config = dict(
    d_mlp=704,
    positions='rope',
    tie_embeddings=True,
    parallel_block=False,
    steps=5300,
)
Each number is 500 + 40 x the weight over its row's rms, rounded and kept within 0 to 999. Layers, rows and columns count from 0. Numbers have three digits each. The size before them is the row's rms in percent of the matrix's.

# layer 3 MLP down, 256x704, rms 0.0776, rows 32-189, columns 352-439
105:434527509593522467608556406496496460461471534443522494500507539499497527566498471430461542484465494442516455455432564530531479512490552523468448494519527475584539538547486472489537473451512507475477480546475560441465593505452494527503537488507470546531506508457486
099:481514565542489445475529540435478493490522507457485462518529383495441558493490471443582476519503505603539505457456499529484489408483433424510451396534509458448549454456475558467499492502494497537500479410568455472567517565451549586551478499492461513504491471475453
097:491438566481481434443531472488527515466418420416499495501538508442446565468477425526489478475484490486542475513441529505507529547477461502496453487465554564520437485518500512477456481533521557481496488456517513584412538538472502470546476473383465470468499505449542
091:519497491483598468512604425468558542556522620560495481489543474477445468547468495503448494487494541427494453533596566540514524512524544517513438501433460487484421565494461486479474522462516469452515460459496488474562453504567494455485477591476514513485472526496515
100:506427595459479449451433493486488539470447485527495424452556504532472475512564532537501540525529464465522548491487523561489534465509577506500494541454517558504487495469497497455440504457523545511498550565554499510453525456546486497474568490504525478506518538407475
105:552467496507470558513505424512498483570451516530473535488535507531485530509553557498514519529460506525512460483491536517495487504550522463527501458487490477499526458516506479499532571543528531468548510469505544475529490452522493543452505499485386473538461551503455
098:512410557504481416506512582454547552489455495450548574522579505482526550465525527497570523554445463407482528476466452501443526464536503504531567528453514474415493563496547435469520550452533514467536535540448460551403536529506495493490536476503487490464433470505523
102:529489523428472557477455571543470459479433406455523514493483498557415486530471530511521550502505566507520534484579475556478483460516564492523537559476470505511471513484588504526519536480506458434465488467467471546471562470471469480459491414478440507484490498562524
101:503578557548506444472475551437535487622534439455484490490507491495472567453487474461527501514470520521582538441559444522565491493451527471527461503472430494489511523514533422510535547517481521462530570436425480488493524519527456437520531554511430445502497516518441
101:456492487510451486515515524497460457547459439474523504530515514445481557544576548464456479444558482552554506508519564517471469469486492477513552470456558574553497479519491507440440516455549483470583500535508486584468502503534440461488518447511460554480535496539550
108:516496581422507576452503394512482521490544582436446533495466504468448442594468469465509483567470515515539465498489502494478503460531520501526484517532520444522500548460548494445513538457513503538494461524521540511467515470477540551481452512535545472445579489470515
099:444507447476434501499507508534388479482486446524525512497409510531526498537471543460589526554511486511468566424539483463512522497484606535539500522448431539489552422569439544433556485440477552520528441559526499570477538430422537484520463601489493485514497516467533
105:524582502508527518524456534526517559525487470503440515535438454489471526516499478455418553510568506497519504496568561495504511466511523397511526488520498533529504527475522482540459508499459484544421487489492475552487486478531508525510479541416516512462474506429420
100:521517485462474478493515473492578565489480467482520582526506454489568484529528539473567441496463517528457427554483492556472481513512521471495495419455399492522526390445519500493499519456515479481472514530541505492552542490458439457578554506510438499505533499479460
097:495582478520534461511480466443495443466537527489465458561513506487432461475525458589501536485575497533476502514456518525509472528510515453513504520487540494585473454464469533529456540486433547483442473413477510472524405552532511493429508483496491476528499505525449
098:488508515523441486546497501504506457540510546439557448478456447510508462446471470505458461464492517472558481524482510472512511507526559444532483520503535514464483512487583446443382498523488512503531484499502516556538443567458463474453501476493481434504541492466490
097:550469573484484493470505474521501450476506523506438546513497504579460548550500513544532516464487505534522481513595524405503509511528487581477534538589513390440491501539481498540543514471475496503520478546560490544508436480521515518446504478555584533470591483527495
103:527426542449455554477462518476543450486550467439527490460535504576459486483453481598462576565511524492532466526520551501509542551507486497450478545471450486479439516479469546427516410538497536490438505544474569476513528530537528488498577502558472528493491477454453
105:559522488458437453542540504451507520456537550462512527511453564454488526486443557552482516458457475515491506569446483457501510505458472526518493492510538513487591514507469426488442551476501475467439589467447468530468558547503541476529408461506433494499441555519524
098:505601408551478507530527427458463545524533485536468541535554474484518460495552466475555490436506490514522487489504563540488458493502537393531506453513479502448571567473454450617572551541499437462500508561466481555474496509496480500418500502504538433518542436578587
103:513531459493483546491497491423511543516495524428501548562530477514538481493491558483542437562537502525449475463557478483546431478553443525454497460548585472575452450476540567547432503489489508484489558500528437510514451500515486511537468577495614459549503531441484
101:442477524479520482602518448512559415489542530475443472507490483574460497471501538483520534505563477431474520484479470533440485530466523385525411556504512488583518482522553458489473514455526449537479540430519523504496506566497522442509404485451503525526549467473487
099:490556534446445528511496450494533550488495501497522461520524486520460471494487534499491530544465499485530546497538527481513504544471507551462495518495538466556507504542522460531478521425455558497484540490477486455468508543457435487491565500519496537497464565439456
110:475519475465528475531500408475527492417538552487549452485466516463469451493517417460458505473568429522512507456528513579562443530465527461538530468424550471461542506523485519486529486496459524517523549491511492462536472576554482495508475519465505570538493524524569
102:522499611539537491580543511472507531527482545544406507513537493477574471490501483439516503517475466481516482508553562449524497561463562442503501516465481501572486525513568452504482546479412458492487549471423515470578534530497495520489478519554446515534544537505490
099:577405531481542519491447531479536472485486472545480472497459577551441470539442429486548498546455570487499575553499535489508501529441441534494542467541462458495479441434537496531481490434478488486582497460511508481569426496594527459459513554488468487500558533469496
102:562587482471498526567496474542439506520546445440466497403550505531481427533438500537434494457474577488644439509521559428515506459480500492482430477447500451494508528441471510522497538486561470452543490509519489448523500519511480536520523546487477506544504442407471
101:574459546550485548522517508484516494527464538481455503537513471405501459462507538513511453517492512449474575464471566580474518501511526537557477544491529515522429535574529426444559471457452513494489505488483532527438513505497500551452482559545440507493520467466463
098:530584536506491516513537498503429530580501517470489464514485561500495597466457456538479525569466542533516551543477549515446465541519552499526435502517522461529511416491446513512532452491443441522481521506458521482547461557451484526444495536535452538487488550476523
098:552545455459518478465467541498474455537564522484454476581498544494448446461555493516505503461459522460509476461522540418492426531522458528549451463516428500500545561562522502522524414515482488551535522544509499503471453533488596432538509560495556492551502491427400
095:443555469512523505528466470526560514561514525504457501466514536533524421470425513459549551487443524535515481510555500526547488516477443499558479522482444510542463483459523575467454462477511491531525442487495541491572451569472585513481484492472507533467454509460488
105:529451476434530505506479568541556475482483495548427480531565522555566505495506494452475486481514546447459513529515535479445488476513525511511488521520506457497536525516546542431520445424486470486452496620507482444497558465422611525459490462533527484518531521470481
102:473514488478518521526465552425542474462483412472601529560528440556491527578480460477564496413504435539512446566498469499447502448516451477492531567529530484454497482539476484503457514527528545453487499486510469543575470548491462486536406509442510517508506495473456
094:465448394485507560550502494427507438516505475555503483522537507490486469559527529482487548477454473506536506624423532518495530556492465526491463482489504500419551451548474543506489554510487458522576518550540548526402497490513461463475524492526455547479527432490485
099:468487496459557399498469461467484575436420549503515447511528459506543438483460571530429499518471583391493503478497564494573573489472493487489496544494483501474524478524497548490469371488539483474488560467531495542462481520455494530471477436537517535480474509451444
098:478528524506485483434554472474492500562528492513506514508547509494457504516458485475472461502471484557502510483498498537476522442559477464486491461439497513504492501513521496475545554501543466552503589397505561453526442434525431665555511503521458543500521548527513
124:512549587517452526479512420565465608490502542452499543463477570474436507497523509449537417509514513531470551523465553445509503468567437504529560435484485474426545523497526444545483510473436601442527503464467474544492472472516555488509521506529486432576487535512482
097:483431473444536494508564495538512529582519472517532469493450464564448468476449523492415437494510464469484553533539519539411500518488554503521445519468538589484461467449543405441526470509505452514547467586505532445553468536458529444528536457530530474511445448550445
103:508499453525518541475555469452493504490452453526550474441490548499415449511470504461455477581531519517507551425475475531510547469485534518518500537542499470510525498515572451487455540501471538527520529524581550519559487444490508530429472512538484481450492454456413
101:479486553523469580480443490476443597421541510434510525463521532490539578544446458498534461470526498527508446505512568569462573532523481496535537530469553520461508557466518568518488470493520506464475552459552513511510464472507332466564440442495472495422479504459552
102:503436440484518542432522520470455478513564455583527491501466504460559557456525490490475471462484545488507455485420540583577489426524454508489523525495472598529472514545555523457522561461504506449545487518563592577507517509493475569481478475493469487548492515530527
098:519454518426473487496487519436550509457516497425421468434488489435507486494477559506533482453536492478463487566479527427515449481499511513515470474465478536494545498507522508484465492514571475519567460505531548486492450564485486516467454460472499455526558524496485
096:471480555597413471524521495459547476447484496470548497577474447485494475476459543467565509543502449559547503567533480532516514464573554534530454490505501493468455508507551544461452486508502575559504463467527526456577480435479531541598487493422489503485468579564496
106:571541474481474518544489503477493523532584469481461518552569548508569479462493515550409473492524509454482503540615519497531460489503512475529534484493477561501540435485484543501485507544496480475558499487509502468521499512486434548501493519511551524528442485508469
096:442495534495467507607584510471538534520492530462567493589511563483494489477524556447548506553511458558454507469528513482524510484513453521495505461585430516475476551535566463498507495499535471529397443550545536492505379458507477540469426443515467517462565474529464
101:439527470536454531515425508483463560462595508534501481392418602481540482554482451530515527473506521463495451558493572463527543455535441501507519525457465477470561492486537547471520504514485510472493507397475442449466548514544486508583505538465511556497511511528451
106:512556487547499495514483452558494468449620526516516406518501568493503558541449424482466504482472461528553536471472469504577489447456528464430519515591556530492466586445504538474516556554546541494478480475530499482490482522442548467470518447501473485570548446476487
096:464467553496483436414524547443538580487481477407479525577549554460497494538518489521543472398517517423511453531484533477490536545473495506458562435543461560441510451535480520535426442504468474551491526487500470561512548532505517524449450588530462547461486495542517
097:531477543503499499529491543458559516533520479507454469468451493481520478526440513468452511548578409515518489518478492506549495543476563524547490480509546487506532491408571526552492527503479482536451548445535534517534511535525548507554521510524472508549501544489461
098:484491484454528581551503501569421555496456494479536511455496487461440539510435470576525527472582448527524476426487521499401452494491470586503452511532503514552497526485547461524518457513502535518507457495518536514516459469473526484495571436519438492483490444463447
106:416464531450456530465525602543555516475502485440457463511508469501518501501520504508515460551499552519543474493513523475489599534542490452455541515509495517516442478466505449394577583496458508529533459459571521470549468516494604441526588502536475578541531485520448
105:480480470447459537532526503493501543476486566486529481456480446458488536541442499464533460475484408490501539517415475529516498447538559538493412496528529507496492487523509558528435544490457534533512455510416517494473538511529455463475488485473460521460489527508512
101:511492508597428545487509536532491533535516609512508505523532495452449504519524540564481555458552484441494536486463507499487444561536592536559497542528501518506470442474487513480416452506438503586449453546498485467410518511512500490494497530491454431524463455490444
099:495464455490544551560536564526437521446550501491520435493540419546571457479522460476504581487493460437494502465447505486511474439492516511491488549420481517563441614446501549447514475410606520540460480515526521474495493498433459550565471425568495412470494553480489
105:535459519518540423547524504522528460461499520461547477535517492512540467537471496572546539518447438484443579464427496590519607479550532536517508492572473481514494503487468552426453441468503483482459532531467460475463491454515547507435541497494493526508495516563504
099:533488414568589500529467553504548479482506452458517401478449494502451505566541530513485481479489469473510487441554537497449538501497505521466529512505543558502554490509421546488465478517536518487516465464488548494474425587548463548476525505441495546469517520565579
102:492516468484512545523511481449424522543503523488437512451524458546423462494502425494494507488577562498484590515509581488532474475470508469525417535543525457541525442474482494492582475429494471558451491521532536480535521530499548489546519572568503441569509501407454
099:522503517526503522523454435458490517557491510527437514479479516550476522503514506472435516447497491491584421530476482476439491472539390434489501442470542573579541530504520504475500489544519514466406491520498543500525471529508510534420477433583514517485528519486501
095:463408491517519468485496420499457539471531500522555475511441470460451476537533542538529502496534501447521446490496444523455480590455462497481521552549561565524515459471412531403586456469508502443502537507547534467549438545483523493512504515503432456478492513520436
099:523418470558499526502551431499463517443509553518449546402496508489552559464481505513508508448488466502514512514507545496569519547581550474512547507511475474491498465435584481462537499539456442475475527584573540496467515480433515554470408490473431467495481485466506
102:504450536518529580501562554495488547498440462407514527460520549524503555467598447525448511546483442518421501467441523491419465462428484478421488503492519497498516517444483482465483501489487522508568493522498542461505450502496476514523513486607496439510528547528469
096:543554543483513459555438542488487477540512479518428489569488532444468406496557539541525515478509461540451516459541399494510461540499475531481501527465495577493459471463432484515503418550496439470402519541473466457456463492553477476516547548475395498521496476550542
095:505485445472490502536435533525464499518466486529456473494517600433488486480550537568514443491529552508559545489435435554501555561521516564525515537470554464463466541422478407480562467408480533517545492471472469504542514488556504576529498466477495561520531558534529
101:559533453498518536457528510491520462579496536508463458514513541490515588526505517526541501522561521463513444534478465538491492541440466434480495512450512470522478446508488445556602440497562527532567512403510564531526462478584375529503542537585507481518446529441530
101:512518483444524511477502462528415563498519532502503553494461516491521469508456489463472567425505477531471528552542511531509515465508552491457472601551516625486480463517432512443486439498491499545509511531495534478533398469487494535508537449489439421483425474470557
093:532515450568538532510532481553548470548395419497522506513510474469463482483454479430502529516535444507426525494561489480440523501490462433485501530567549395489510469500562528561568504496542465576581577516408422558565591570497524518495524564535486504522527490509531
104:511496492494543513483468499508476531477570498569512573492563416460488529550456510500497457476507451546476551503578498482468528484581404512495541527540497506516498444500482562508500521483391471478514483497529420450524533507423523474450448467522504481506495535532499
099:483530497541522481485490349508471491539527547588566530552485493549505574548577575479463541536471496514499453497490584456514428522507560507515566485514473567448500478494517509519548433526482545497533482505467519542505532518405473460552520463498444455535482484475514
102:514477565488425523487495494488457480503527491437566478475504504471501521435541541551504515523520540407493528515500493460466408487545556412538546521456555500517455477432524442491427510516459485453487492519501473516395470512489492442490499380558509505551494470525460
101:542405447516488465514553474509443492508545528448437524548493491412519550469501488478493436440525529455418511540416523506474457477504482466481489538521513430482558519451517532528533461452465531533533445510449446577477495481523498524488576456547475476525516499500526
103:499512426506489562474508506535438508454597541442465517513489408458470487483451525488484518454476530498507492444517460511471611465415439505469504501467481546510615538463591496521499468508486505470518537505422502446513476469506474453541507482498563522485473447455574
098:506460449446496575491487548558488502543552530584519464415507497469569512476507555435484465500450488480418515415463442460529553500520503517420537462433557483550412524521491564542518421438469508517535507482478543449491490497463531489513503457484545496530451513479439
097:497507447568527525502486479375473504476449443495502489431522536525438510560511479464549477479480511463399529515481462508511501549498526586493412525520472529529438511409511486527485563488487505495534494477528515493522474509552592518508533446544498436517488450464491
097:522532508542478533470486572429506482527473491471463492495492462543475449477444492518462465612486499558441420517463536511485498485505496427466471466515517449483504506429537395485507529480489514568466552459479469494477522436557509481482511467413498553502513517415408
106:466481508498481471640528480519538534596466506425597396500420497431491462562491480533521488484510550490531478463524490467593498543484496583488409528508420546495442497550500470524490451527524526538506461517471450441547479481501534498505446512525495454449564457545457
099:548512469528502486492567520509489462500492537473541454462467488565495499495542519528433547504516499487485540545473540433547528550500494518429481474539490514434413506485503504517462463499509468488568457422493534474583511547467517563499513532530535574547553460510493
117:539511479535539467467534532512525556533507513544474531536588537532497576520559443504469508515485474586465465544487550468509538438473457418492449500507514476531597485456508508542499493419506487471482551477515557531478481470518446489518496463514487533565535522472456
097:457484441497473506550497530556471554462488560483482451490505529479497520464492492534455541505508486452492474496576451568427498507457455459425533492509541518483526537458576471504529536480492526459497498536382472535445512538493427448492466573494506498486515490551554
106:517475479568501503469479491461549423508547524520489500411448476550519471534555579499520528544567422491530524376544478448519490462547511526454407501528479534467432535583518467532415516472502540553620525501477375495451421508501492535430457562480540537486486526570508
098:533499512532525461463467522492434450499581468538577455526555505464514537544484554517489511497428491504546552508477459492537505532539498506519458525488510510524576511563422510550455534564491496463469508537491475463486525414480549460516519471518562490515509506573521
095:414554516454511514476497522440519462508442472447495437528547484498506586510493474447519499486549458542475412488474407523482493562419524488514507527470566542477513521526557507511478450523561570474522528452516463555447517543510475477460482547477507524445474488510536
104:430490467562522535480445515521545463548479495501464478559486527443452525403615499489468513438494491442555430542534449511494471533499582509589474500535486469530484484489532475611489558518432456570439565524570466476445528542454452453557537468541486491508500468489457
105:590500483527486503455480539506518494486467458524536518499502532438557510492479414434500523423497543444449555517463455502473477519488506507619519543431479473577504565479519498534522557522537459454456479554450516518491506461442512486484498496497605457478499468481442
112:533420510494585535407511492468487565528555577488461574549540516492503546528462493481504536512450559488450492519555463488475561453495530525401536513560529507462458497528512523586480492496453504521591539569469503539497483534540447549450548542487453501418546525557494
103:463576492522555533489598446507462494485551465500474448514454494458457562499504558466481552500523521596452474525511476529480530515525490565473542459485459441412577457381528488495509468488502445549548530501519561545484470475589535506485525461541510496518495406475537
097:459464468525426500553482432445465466506513420491516489470503446518431474458528453498494384498465434544412544546475456496427460508442462557493502461469504538555508545548528518522523502428554480500484480511575498495475524548514519492491527519458460439513465436515512
097:513528460534504467538479479511523533460477550485491453510530484428496554472517463470571481487560487553539441459539521519463497479471495486575510497486535544474496559526489464602517468499478469482479532501493526573456493494439475485500548543485503580475512509439512
095:469517479484598472498504523436472405507500433516430475506484479490457496488527428540500423465532518489472485496463483514510455536506468486537552523496514472533467527463462474568445420492507471446508465434423411558516516486524471539554430541444559523475431480561525
108:453519547529503446446466494600539459487516459455494536548495543457450598532537543490416535488570574555482540500525507557497443454454499509496500480523516506539509521546494454537542601549473483453542540516502497467549459444581532512480547507480404505527493512492460
103:542534469434559503489442460427490485492570489553537406459432448529487501501482452483544421515566501558538490477498475532475511450508505496519489552490470402483431484503495499436489429493552492482462498443498475525457419456491473539493485593519479603527576485534443
100:475501517541520507542489543483425534497539558501550539490535516527474507462507461447605549539463535469505525513500476481488518450541528551545549509501470480472482593541499579440538469502517494491505517452497473499526562547585464440478503564531523567441505523533569
104:523502518562535523456541480518510529534523613437454527512492532576432493508538525490509486515508493532499473482526488518496547542532503473504472459483472529531533425459542478469530535484445516551503520495560365562495368521455481443525443455491497493523513558506502
097:462537509468493489529536554503488558555487461491463497498540560465483440493533544521487521419473483542465460459506550436476538509478513499467518511472465474478547473454452587501500470502530489438452527449515511542519498477568488580488502555513479527558551526482547
107:534487541459532537516529489462497509481534511499462469550558520431486556489444555523526513556514468486516461506540521482460447552511499527518492437530504507519517493543468569509535539481513484490502410519478597542534497505502431561533501567559491463513490550481478
102:514619430485495545531549503431531511527545581481496521472453479533530494579457459558440488440436586527496448526520460436542500510485466495525473505519458583451553573435485509549520456508477482454462540487579451506487499513593529498490482550395503558532487542432527
096:517518476460548609459564438462481438531481455533500475477544538460492425460492573527486460538432489548540459444493489519464481473511557519501544498485590522490523552461555439456509546538447511437505522453521525464476498453587494557505490488433546506495555530469526
102:477534453496456493524498463474488530561504523482538489426539546497516484452482549550480433494438501485461494462514508525487535500506500482469476547511521464488496471532465431471537495475540504541515477445456468569492468426445479481563548508491531483537530442572483
097:488489444479482561532487510484580517474492456623492436472497448584572522441444537526550534481515556518580482568481555495532462522501507486444499414536487503545527417518497510435493439438478547454502510549493441489447453506473487520443426385532568539471520439544504
105:481515472440483502581508417568513500553481518546518543439522492543496452539495546544521495567472441457478528410510492532520509496506487468484524466516417500487501415469501537548472534504456464477464456574565513498512484525500583512577569480499478445546489501441515
098:488481440519498483546509515509520498464496516518532550480512508432500515531485496538520435533433509497544491439434491521558512484512507398546534496487489505538517501460529563465484470461548450525470515448522563512494464577515516478534429484589481461534528479585516
098:513507477557436474537440413423495420515515496533491463499517504476502464544462471581515509551513563473486496467494543441532396482526452464533537458562513500475499532458538543528528480506518460497536444496497534501459509547533517534514420486489545543533536497465491
096:535494492477490490523533412454492523534443562487554428471476546553491484488579504504493494588539435530529566468552536537472505525539536477488547491510504509587466498444495512519499489448448489489546573455552463456534533520495499566488532493488477543398507507478524
096:498435493415509478513452472414482494479509540496539526425498466529541473502472560456490474556517523445556477531460518474528560480478558500547483508455516519461480498485562489524459463518502521467515484475533414498419419477422521514507525511499507458502496605417467
104:466515502468556510476518479450502522518489419490462496438524467490530501493460484548488490542538467494539486514530526502490453539458491481470529481491465492526526511389524519486471483509487451413461534486510602501505457469516477525459520471463495543545558481438485
103:507548513449495582496426508448523440522560479487448394542512513518477505488456544460427522497480504505544496566565532553499395503452471430473457510520505381467516462454509524543538547502593468484460554472465448515559555587523437569490545512432535510521502576452459
103:590517473561434535467502529428543554522498464545509471445555473456570519494528493470433486467476494547574538545500518419427422446525502459505527580544445528561457496505494417457532502516535449465451490473478534458534527464502514524476403453460420473467497487499432
097:553548492482498441490565500473490520506551461511503438515543456514603408534474459522419461513505522451459471462498482512485468512575451485513570538518504573536492450541524460513492514487471567507521485490496473415426520518466491499494479431440507509548484576467473
101:530476505428545484444500497488525530530540509532449529477493466462441518513536495552611519464525486585475480475551496436524495526513495459427456494539457489510582518521479524505473434467449471572496525573539404500545445583510498484541531524573532518497514464508506
103:504492428501444492534477482465494567584506522520525493481469484465539564527505521487513489551441519533513522501568557480482506514483432444517508493459497476515476424494452507512480504470503519447517494509585474491509543454445469555473512481460416471463480505521517
094:532431498484506450493530543484495490535439600483487492452551481528555519507520479573589512521443584517528486502548496502507450544432550441483507478530525474505482509486455482524548475500494460572546484436538480575516489506523446509571489481548504452478413420526525
096:488498522511469588473537511491403541459557402489491490497521489485501525466505512583531498518519520450473529517470474491564485470430495488514492389493577450513479492534515405447585485462546489479558498484509553524465528461541518438480531508448481492498496538483531
098:550496478569455524461510526573452493539440429498528545528520510508454470539494520528523475544493530517464523558471538545511478472488499518485482491500552487455551429520491478469492469518465540557485508531490511513456420462531501519478573589519440466579556485451528
100:428528470477482435568475477467566460547491531492483477454515615489485508472476472498499477529468494470485536485449444466544551429504471500544506512533506509575537432574587507472475614522489457471547505471482522480473479528542475496492500470466532471489491511540518
094:449498479502489504467493492471535542483547555487552487482530546491501528430455547456568512479496519513485535550466440483492524575474483527474535514341510458471546521496567506494476463525529479441418538430478520504478565472532474530571461411551434456536478541473489
097:491523563486507409539561454486501451513398526491467503545436508522601507534459514478436447520586469479514500448572558515529521485574522498503450499538497536515477444534494469577497520497393508516544465542500514535455493432515545511495471404531493460484545491502488
096:419504528468513570574537521489477557506520500503462541533580538521450483481495488507428479538521499469467449502499506517456560498507463557524556451540492486513476524490528499484543520429490485474541536512504524487449473626477428482470591473498480496510551518449447
101:507578504465503467506529598517485507498543463652485475452485439514536505429388477476506497480504547425450519530525465435484440488534494469453505459547460520521475453534514531544490498479480472533481496496436475445548527490432515493537451498454566459553455478508525
098:539488483548533503415529677504518495485527497480476485547512485442528566482529453453488440507408470493492569501488479453505473488567490556544469463438477442517473496449566496501463561464461491474464486506522502503522484424526446485498551477545522483452554551514465
093:442493467488588549426469489500531452562522492554453434468539474498518545430492542508531484452520483456473478517478550562526517499547423425565498403546495523489469509556526446466474484453542490525458465505494449447533451504452402480554436510502579455496472535484572
101:492519468529514447509453410507595495473479483494516422465538500439463502408498559478522536539502521532444525534456482474480439514596485436560540405526437520427467531595440456459567586488541471498523526509450434547533457435439470490546510486539510429594537485539536
098:509497498446493529543527534478498558476530535550478506545455575500532466503488563457566491476411464476523427497507536506544581496566560514477513519505437508513448407537493499464499567505513488477466465535459490440458535440424494488550515533459471493480493538429473
095:546476513535461507502570502487553509472501516567502477487514489513529591551457446412479483505448542537466510441554467469500510515444531517488567483448504485561462528550475507489552512510540504497463535528519554510496511492546499458506479585496559471511457495569476
100:504559453506459524479487507472409459525482518563530437467499486512531562518470511427581472463477620469501507464559514466520483467584481506473476477450531489514482466494488507533524506531490504541426527503503562493461577483442545539520527602490570552512453513504442
107:479529414545532566478476462495462488429536431516553573569530520545510532453511527563494498466461556375465482477549517499504569521441539482524511528450523445527500491550523559487466552460504491420536530507574554539538518525536506519474511504510548522515521524477532
099:496507509484512500498479447505386612512568513459526529445570485536460486630493579509508507542529575418509480501571551427532485543518526499448436438517502524522478452569475498454515486460561480512492479467546541447526520502462468543512482490545539516500474535468470
097:510557543535464472441439529508550463500479462492531515443520481419480486473509477404439451554527554546558485427502450552478471514510492497406488496451490477427511479546470495488568534510486564436544472483417482575470451528510542510504533458571551506485517516487451
101:534427536499469448481529548582527550446541435501505506559555527525513598453510521448456428436471514517457467474598549568538515472506494563509511499516516467513452479512433490465551495459492500571509558461545570441533524578538470438476521501534501528523452444472499
101:476440503514585574461464563496506499532489504555498426560499449425495491559441503476549474422506528503516482472495502523469484553509483559549442491515558488549577503500471483470422567521531490520440482577484509411503443583458510471522483429459542585468503437481504
099:519496547479486520521510541407458440467539503462551426542453506493513519478452569491457572537431498522574428551475511520432508555527438464473434524546512502566451486522493482551583502514499564457414505352516560419482541451574462521535533459528551525487568485540474
093:487517511513454470555465509508469448514556514509411540592546435466518484472534507454509508555494478501531430570536510499476552470505472607510561419496472479435405478526501513446463447498408491524529503526425535500524498503481557500486503499483492551501511519489487
098:483471456445544508516485489528551524509531465463520454464459508560541478571501544561511461511493504513568497494492563492541535473557509478513508485495509426482506476458546473528434468486499543500542494444423450479545449526511585529503458463481494476481490498549530
103:424487492489554478539506521454569500504514499491440524550464414491473522474464513477431509443536534520457518531500448508504455458501505491483436503547544506483476531536493451498507548575546500536563391484427493456476504516531517526514456469524545532524500481529504
106:531549502444434527456525565535500426534508457541536464497512448473445534433493477601482518495508466451536448457546600444489508551436546497474533527493454439433532536481476530528529474481448537542548504568489440570518462488436484477472517489555531487566463468539536
096:491471520490534472492498519484471488479515438498549509542475424566475483433556495544489491495489485482483504476411476457558500537453555515490516468569565466490537497477503512494476402508507525477479462505494495564494477511452502466527434561478488478509501462478552
100:512573511518537471516435478473564588506552441499512479486490497521534550515457523509547522478484526527498469516477500548404544519472502590506498548523486503573525521387385480504558485453554486551520490507504407503471543500456548465558559441478536499510458500557519
106:499472514449483482496532497488504456502438474552527526462499528514524544457464508484562514473506517448475526497483438481450464547547506367576510468485535472520506452569502620489609474463468478440516507591540478516569557505470475486584454525421514432501452527439471
101:457510479532556521448473553438496536502488509507503521480475497537453499536522502482557485594490513490523491523548491535572498529545482482480545477497558468456457489465525512542518537503468557420478524498501509534468438414486493549487499595468496495464534573576536
098:555508504500439518476477527494488488500493507519534597499561437516477500471475521468543396495522479470505510472554521379493509446454467535530609505515518527546520494500485504586471458521448498462458455488547500466449527503508437482531534454506520498461523471481600
096:412561511464487488447496484455483462524549541459485474499527469546541501481501394439523550513543455461481524519518483535542446455555451594456491490479477449568432439481491537509518535531494539458528588493526485507498588498537484538462490545586453535470450498553531
101:564467549523510529402508448470503500485451478458449498512496464505527493497528536523533567487485524528478475553537518491433539482506490539511456491515462478416472520567507521519523487499463477506486561510442430535515495422490552492491512458453482568493558468465510
097:533461542527443474413509491450456608515542504523426450503507445412448511490488494437562519464473424482486506485474433469472463378489557584546526480513555484486433520430560468523481503477471450471469524432463481567489574483446496515505420402495427429581551447499524
103:527522489514473505508494465534539522424434465580489547398490482531557423444538512462451452536468506475531576458440545512487518448538550490488544524490455439512549522462497500570557405557439468462447523537433549527469483427504409528534535524508478473542531561465500
101:480487451454484502414516453535506496545488541473441508497440485504507514477454463438533511473575460434488472383501488551491500515509539484482553519430444471460530489499478476543513514519492504505517519563483534568437536495478496385514437491468463470498478460452579
096:558536518540491494469507523498498557549494574523488515526536507471522505485548520514521467460509577545535522522530514466572568517524562475490454496522493425472482493521475506479527458430506491532481488505497559520549562472520447470478530465505595494523428486419482
098:477475510458456497511530490593523469478536512518560509532519553549477477517536581451565507493487478493530456444435474556569510471584504497512535504486498524496484526476538526544483543462476535429516534585536525588458466491428521501499542558535524441492510442442531
096:504485458529536496492514436504502485449517485525480534494476457489576487487582454506498551524573494584490501506474432515505533401573454548509437459545447523463483467548492504517445488568543513488474429472525481557509473458489544490538574542460517449491480415473532
097:512471423483555507524498535522523484517507445488516482491475485435502555509446526413530491501537449455427514560470517467410486463470543508551470485487415533550450449444526538539481544494520496518520482499474441485509520557481531458477510478510497473472512498447467
103:519491454474549508556479548547477465468536541521500507483433456451486590402495496366494516457515473504562466546512532501445503576489527479544477526526508478525485488557455500525594522481498512478522452509571480547546445463527544571539466536500567506403485455557595
092:480465530420502551547508482452479520486493468567564481505528501460506472495499564489452540496489510404461542542474533490389423547478422491558521509611495551497510566502475534477491529444443518568481536522503543522511477535569519484527521436442521528533541540461438
103:638544557448472479503538512449489507453492550536512541526477467544479416427514606485528451480562492461470529546560432548452509539431452465526515485423495520569484455537525576449596569437554529466459507482499532502486541475549508471526561501505530471489511533512513
102:494443526515485523487454510509535516524485481546448472449519457564542483500535518479501473370438550464504510472490528475482546493541425555434477474494515586505560472482481490520598508460483517510488503508476454454483551562442453485442462523467454513527443571452514
099:497538541573502477455432449461512515481540445480472462439548498432502540509438490533482482496510502535496523527451491502532534507516575521501538504447538470535412500504536516522554523508535457469446466502568516589414499446489487487482490536465528585505497524444456
097:538477480465526468528491527520485506484565521484452516486461499433517508467482475481547548508504491466474556519548487477538477518470490497513475468492505466444505509525580577470394470481504481422539457497521530536471475539519546457491480510478537487459501485511449
097:370475503552536481525583483531505540504448490523508558551555494530457488484475484524510442550402497537411514464555535496518467525547526541444570514482411499499463533417516557508445489505390517485462434523538429468493497533404471468497530482496456502489480516542464
096:502423437479547525532533553477534394529475514514504476527484518533479583497491538505612549512475455474507503507486565503579512482568505463532483458484500499581505523531591500502487522523520534458597530481428477446456457527476457418473539467500429534502537542482471
107:524466454458474498438578441502518446461502524580519569437537558469461546514518551514460478543508530545476582470507470473516564481501561559510607524536468539510507538495524470489512461462464451498534492502529533483513494555388517461464459447495535446502483533558504
103:475558511532499527493551538558458492486523509438526483455503554452468485492533458579545504497549547468494439540493476521580500591484538459446480507463484386523492521439566450560504548479575449482410501448520456526494500516515468479487534566563451502538511471489490
101:535506612450570498602570478573575547539508519464462429548507431544460519564460437446477518527550462451526496466471583555526489547477472479479458529582517569465578473436506515480454493471504489517505452423535472489484539544479439454525543502519482453445543543406402